{"num_attention_heads": 3, "hidden_act": "squared_relu", "norm_eps": 1e-05, "rope_theta": 1020.0, "bias": "none", "tie_word_embeddings": "early", "init_std_up": 0.043, "init_std_down": 0.0215, "optimizer": "adamw", "beta1": 0.9, "lr_head": 0.0116, "warmup_steps": 488, "decay_fraction": 0.513, "train_tokens": 161300000}
Each number is 50 + 10 x the weight over its row's rms, rounded and kept within 0 to 99. Layers, rows and columns count from 0. The size before them is the row's rms in percent of the matrix's.

# down: layer 4 MLP down (transposed), 768x192, rms 0.164, rows 592-600, columns 0-191
# up: layer 4 MLP up, 768x192, rms 0.17, rows 593-600, columns 0-191
down592 109:49 58 55 61 45 53 50 43 50 50 53 60 59 42 40 38 60 60 46 55 52 32 41 49 49 38 59 55 39 59 37 52 44 47 42 28 65 48 28 48 58 44 46 38 50 53 58 61 47 73 41 46 68 49 57 55 39 51 59 47 55 46 52 69 45 42 38 45 34 35 58 52 47 35 56 48 35 65 43 28 48 54 42 58 44 40 59 60 55 43 61 57 39 64 58 57 41 43 58 58 50 46 70 41 58 52 44 51 54 54 67 55 64 38 65 41 58 36 62 50 50 48 57 62 60 35 44 64 50 46 53 51 28 40 48 49 50 70 26 47 44 53 61 38 52 51 51 41 51 61 41 64 29 45 47 47 37 65 43 58 58 72 63 23 52 43 52 40 47 37 55 36 42 68 42 52 38 60 50 43 64 62 46 62 54 44 40 51 54 30 52 70
up593 097:57 55 43 35 51 39 51 47 52 44 39 58 36 37 70 51 55 34 54 41 62 46 47 42 49 61 44 51 62 67 60 48 42 49 53 39 40 55 55 40 58 49 47 64 52 67 58 47 44 52 58 66 39 50 38 74 49 56 41 39 63 40 78 32 39 35 45 34 46 49 70 53 57 55 60 45 50 48 69 62 44 53 60 46 58 60 32 57 58 49 65 42 43 41 49 34 38 54 56 43 43 49 42 37 55 41 59 52 67 39 45 57 46 54 60 59 56 46 40 70 34 52 61 44 53 51 57 43 60 48 59 47 61 61 73 51 52 48 55 36 47 41 33 40 55 62 60 43 43 41 49 52 44 46 63 59 44 71 56 52 64 58 37 71 52 41 59 64 43 47 46 40 51 48 59 41 50 53 46 62 49 63 15 63 44 61 38 36 41 49 39 56
down593 097:42 57 52 51 44 45 32 53 53 58 51 56 48 61 59 37 66 48 50 47 43 42 48 49 30 37 62 53 55 55 65 70 53 52 48 44 70 55 59 58 63 41 63 42 51 41 31 31 63 64 45 49 62 45 52 64 48 46 66 49 60 64 46 37 37 75 54 51 62 46 38 64 64 51 48 58 55 59 59 42 50 49 45 36 44 51 62 59 47 55 56 34 56 43 46 70 62 42 41 51 36 52 46 54 49 66 57 43 53 52 62 46 44 51 39 52 48 66 41 50 41 40 43 36 46 44 63 64 40 63 36 39 29 60 47 54 47 50 60 46 39 49 63 36 36 27 50 53 55 55 50 60 62 44 59 53 45 45 60 49 52 55 50 42 48 49 58 38 76 69 39 34 43 24 20 57 41 63 40 39 46 37 56 51 37 57 46 55 51 58 43 46
up594 097:38 52 42 55 44 54 43 37 58 61 59 50 50 65 45 46 55 49 49 42 37 68 55 44 54 36 48 53 51 54 41 37 47 54 82 50 39 60 50 35 57 58 56 61 68 56 47 31 40 42 59 65 54 58 52 53 65 62 32 32 50 50 48 61 55 33 44 58 48 62 73 50 65 44 57 49 29 52 40 57 59 50 59 60 52 37 50 57 62 76 36 31 53 47 55 54 42 60 42 60 56 43 75 63 57 40 40 49 33 53 36 31 42 38 60 46 39 47 37 34 59 61 43 44 56 54 34 46 36 42 48 38 43 28 47 63 52 62 59 55 58 51 35 59 49 58 40 53 52 61 56 38 50 38 50 49 55 47 54 44 57 56 39 56 47 49 63 48 52 40 60 47 62 71 55 57 59 41 48 46 57 33 37 66 44 50 34 35 56 51 51 56
down594 099:43 37 30 47 37 42 56 57 59 70 48 40 61 66 51 56 46 48 39 49 46 47 51 42 52 33 50 39 51 34 52 50 66 60 48 39 58 43 49 44 53 37 46 40 42 62 43 58 52 58 45 38 54 40 47 38 59 63 37 57 31 58 37 57 43 59 51 63 41 51 59 61 48 54 50 58 49 63 48 60 45 61 42 44 44 37 52 38 57 40 56 48 36 67 40 24 32 60 57 77 53 56 68 65 48 51 43 39 56 59 49 26 28 58 45 45 45 50 52 42 62 50 68 59 66 51 60 50 50 42 33 51 43 59 56 56 53 70 67 55 45 42 48 46 36 50 51 49 53 72 56 42 37 49 49 60 70 41 71 37 56 40 42 44 46 63 55 45 59 54 45 58 47 35 29 56 59 56 54 44 53 47 61 45 33 53 52 47 49 31 51 68
up595 103:45 52 47 37 49 49 55 32 47 54 65 47 39 46 42 52 61 47 52 41 60 50 53 38 50 77 54 54 51 46 52 33 44 55 54 40 34 47 56 38 51 67 66 41 50 62 58 53 34 57 71 54 42 57 57 53 55 60 38 45 54 32 54 51 42 52 55 58 60 41 48 42 39 46 51 71 40 44 54 52 52 44 60 69 45 38 49 46 37 58 47 45 56 50 49 32 49 52 51 44 54 69 30 47 60 34 24 49 46 56 44 46 64 61 58 41 58 64 53 48 59 26 47 65 44 62 58 33 26 54 69 50 44 54 45 50 52 47 56 74 32 58 55 47 54 62 45 49 52 41 56 46 66 48 62 43 38 54 50 44 71 58 54 30 58 46 51 53 69 39 51 59 75 44 55 31 45 58 52 45 55 48 66 57 57 39 40 51 40 35 62 55
down595 101:66 59 52 68 37 47 57 61 71 47 55 46 46 60 53 50 50 56 44 46 51 29 60 61 52 45 68 33 36 40 44 62 62 37 46 62 42 54 53 44 49 46 53 59 33 57 34 54 57 74 47 47 49 55 54 70 43 47 47 43 45 50 46 43 44 70 59 58 80 49 53 45 57 32 38 35 41 57 47 38 47 41 36 23 58 61 56 52 38 38 47 61 55 41 56 50 67 46 54 45 48 51 56 41 64 48 55 40 48 52 51 77 62 52 54 55 41 39 42 38 50 67 62 55 47 51 46 45 49 41 55 51 38 49 72 37 48 63 48 40 36 61 48 50 46 35 46 50 52 42 50 40 42 42 56 55 75 51 40 61 56 46 46 48 56 39 39 53 48 34 56 38 43 45 64 59 59 29 41 53 48 33 52 38 60 52 58 46 65 47 30 56
up596 097:57 54 36 45 44 57 36 36 56 64 43 59 41 62 59 42 31 52 49 39 47 42 58 58 41 63 42 52 50 46 51 52 40 52 57 43 61 49 34 40 65 52 37 58 55 42 52 60 37 59 72 43 50 44 52 44 33 45 61 37 55 53 31 38 44 64 38 66 58 63 48 49 50 39 56 55 47 55 44 57 59 27 44 42 67 52 61 59 57 82 46 57 46 56 48 43 32 52 48 71 59 45 66 58 62 32 50 36 49 40 48 44 58 53 65 57 59 35 52 63 52 42 41 58 40 39 26 49 45 59 63 52 58 57 55 59 46 48 54 64 44 42 37 55 38 58 43 43 41 41 58 45 49 45 43 52 60 44 68 29 59 42 48 56 39 60 67 49 66 50 62 41 34 63 62 56 48 51 50 39 57 40 55 48 43 41 55 46 62 42 40 79
down596 101:37 51 47 39 36 39 37 36 45 53 47 37 47 59 62 50 48 45 66 51 55 45 42 55 46 54 55 72 50 67 51 72 54 56 39 51 57 35 50 63 47 64 64 53 51 37 65 68 47 45 47 36 40 49 43 55 51 54 45 91 42 49 04 48 52 33 46 50 40 40 54 53 39 53 46 51 43 36 52 55 61 55 64 41 65 50 60 63 65 41 62 46 45 58 56 46 41 53 59 39 45 51 54 54 47 48 45 64 48 61 52 55 47 61 55 48 40 64 57 25 39 38 46 50 48 48 52 32 64 43 39 63 56 39 33 66 55 44 52 51 62 42 55 49 58 49 44 61 62 47 48 60 49 63 56 55 40 53 54 41 47 57 47 42 43 44 49 44 54 50 52 53 64 54 29 49 51 49 59 74 53 51 32 64 50 55 44 42 34 48 52 41
up597 096:41 52 52 41 35 40 42 66 53 49 36 66 49 56 26 55 61 32 47 55 58 41 45 47 48 68 37 56 50 43 50 40 38 40 41 55 61 52 34 35 54 74 53 59 69 43 44 52 45 62 48 47 45 47 56 42 51 37 41 51 38 50 44 47 49 76 67 61 49 59 64 48 51 44 53 74 38 52 63 43 47 39 54 56 62 48 63 53 35 55 51 49 62 70 48 58 51 49 50 44 71 48 59 50 50 53 50 61 40 51 49 48 38 44 59 50 58 40 32 47 43 45 46 70 46 49 33 30 54 44 65 48 54 50 49 44 61 44 75 46 40 31 47 52 47 36 32 53 39 47 61 42 34 48 57 40 54 28 66 60 61 51 29 49 60 46 52 40 51 60 69 49 65 56 63 47 57 54 56 43 49 55 61 41 55 41 64 54 33 44 49 67
down597 096:58 48 27 41 44 59 65 47 44 41 61 51 43 49 57 58 47 62 45 51 53 35 57 60 63 41 34 50 53 58 42 42 54 43 47 55 47 57 56 48 52 75 70 48 57 45 56 59 59 47 42 60 54 50 55 65 53 52 46 71 51 44 42 57 50 35 42 50 37 61 41 53 62 44 49 43 36 41 67 62 52 59 49 34 49 64 45 65 66 72 43 70 46 49 82 24 55 43 52 54 41 46 43 53 52 58 43 56 63 63 60 41 65 52 42 45 47 40 50 35 47 52 72 26 47 31 62 45 60 43 42 51 23 40 39 56 32 40 57 55 38 59 46 39 66 44 57 50 66 36 60 52 45 43 62 62 47 40 36 39 50 50 42 40 62 50 35 46 51 56 52 49 47 63 45 56 43 50 46 40 50 40 46 60 60 47 40 39 48 51 37 57
up598 102:43 56 59 46 46 63 53 37 47 59 47 42 41 68 47 39 26 50 48 54 45 57 48 31 48 55 49 47 67 68 53 55 40 51 47 46 48 64 43 58 49 55 42 49 68 38 49 55 56 46 44 40 56 49 55 64 60 55 67 50 51 47 65 46 53 50 36 59 59 51 58 48 54 60 67 51 59 39 63 58 63 63 71 45 54 48 48 60 46 42 47 34 49 34 40 46 33 47 46 46 55 64 40 45 61 46 41 35 52 65 54 49 63 39 39 51 68 33 38 69 51 55 50 37 54 45 41 30 73 28 36 45 50 49 47 55 68 49 48 39 33 32 58 45 44 50 53 42 45 44 61 42 51 57 66 42 38 50 40 49 42 79 52 37 48 49 48 63 41 52 57 42 60 82 56 56 47 43 61 34 38 48 55 52 59 44 33 38 46 38 53 64
down598 103:44 52 52 56 35 50 55 55 43 47 53 39 57 55 68 52 49 75 44 26 57 53 43 57 53 54 62 54 68 65 48 69 51 56 49 50 44 42 54 62 44 44 39 35 65 55 40 24 48 46 34 49 53 49 53 76 44 48 61 52 54 49 58 52 55 53 48 50 30 41 63 47 54 31 73 50 56 47 62 37 54 45 25 44 63 60 58 59 49 43 45 42 66 47 49 62 51 42 49 38 61 44 52 59 46 59 50 66 65 67 45 49 58 44 53 51 35 38 44 66 34 49 30 49 65 59 61 40 64 51 48 36 42 26 45 53 47 45 51 54 57 41 64 51 56 57 53 47 55 54 39 43 44 44 39 35 50 49 37 53 55 58 37 48 37 52 48 65 39 63 51 25 35 56 36 35 43 39 52 58 46 39 46 67 51 55 57 67 52 39 47 48
up599 096:35 71 46 43 50 62 31 56 46 46 39 61 46 61 43 59 59 55 60 63 44 49 51 51 58 47 52 52 59 46 47 36 48 37 55 56 54 52 52 69 55 55 54 62 38 52 64 38 33 65 48 50 46 60 51 76 49 60 68 46 34 51 59 25 65 27 67 53 41 67 54 31 57 67 41 43 57 59 40 64 50 55 42 53 47 60 39 55 44 49 44 49 51 54 44 40 44 64 38 62 52 45 61 42 46 52 41 42 47 57 49 62 44 33 48 54 44 58 51 67 70 53 55 65 54 41 38 52 55 61 40 45 57 43 38 51 49 68 41 34 65 37 52 55 55 52 45 23 36 55 47 47 52 43 62 55 43 48 37 44 39 66 32 48 44 27 53 47 54 54 58 56 59 58 65 67 52 55 59 59 42 42 43 45 72 41 56 60 49 58 60 53
down599 098:48 54 55 52 66 50 59 41 60 55 54 61 61 50 54 54 39 58 36 41 62 53 60 36 45 55 45 46 42 51 39 59 55 68 43 45 59 67 48 39 34 25 37 30 62 54 39 67 63 52 53 45 51 53 59 29 55 34 33 59 46 50 29 53 38 66 41 60 71 52 38 66 47 51 47 53 57 34 52 40 48 46 72 66 61 57 45 33 64 57 56 64 43 61 48 64 54 32 50 41 45 53 39 48 46 51 44 47 53 40 40 66 57 57 50 40 47 37 41 45 33 54 42 35 36 66 48 42 45 39 54 57 49 30 65 52 54 49 58 72 32 48 52 40 55 51 49 54 46 50 46 58 64 59 33 52 54 44 62 51 60 39 59 52 59 56 42 68 46 37 34 54 61 54 45 35 58 51 44 43 64 62 58 51 35 54 48 42 49 34 54 48
up600 094:55 71 22 24 26 47 14 74 50 51 29 79 23 76 40 45 48 47 51 54 43 49 43 62 48 43 39 49 40 67 46 51 41 57 54 48 57 55 59 28 55 48 41 53 55 52 42 41 55 42 50 68 55 55 45 47 57 57 39 43 59 56 52 57 38 50 45 55 56 51 50 61 73 46 40 65 41 54 54 38 52 42 63 50 65 42 26 73 48 49 55 56 69 47 60 52 39 49 52 48 51 53 51 62 52 49 38 43 49 60 50 35 64 44 40 58 46 57 52 56 57 65 52 52 36 46 49 48 42 53 46 33 45 48 52 56 53 47 54 53 52 40 54 50 55 58 34 45 52 39 58 54 62 55 57 57 52 50 47 46 41 66 37 43 55 47 47 56 67 57 59 53 53 57 57 52 50 46 39 34 53 49 41 58 51 38 48 41 36 56 42 57
down600 091:71 48 64 50 51 54 64 52 41 39 64 11 70 46 68 52 30 49 44 43 52 54 52 24 49 67 47 56 61 33 55 52 56 65 52 46 54 57 42 62 45 56 58 48 43 46 50 60 46 43 52 45 49 45 50 54 42 46 54 33 27 39 53 43 59 44 59 46 38 42 38 52 26 58 60 37 57 43 46 65 43 60 48 49 46 58 75 36 51 55 47 40 41 42 46 43 47 32 54 58 52 48 54 38 60 52 55 53 40 36 65 51 41 30 47 52 53 42 42 41 36 38 45 50 54 55 53 53 54 50 52 65 49 35 55 63 44 55 60 48 35 60 43 56 29 45 54 33 60 58 68 45 41 38 37 43 51 53 54 56 66 49 59 51 39 48 60 46 57 42 46 49 37 54 60 51 47 64 71 73 58 51 48 35 56 50 44 44 65 42 63 57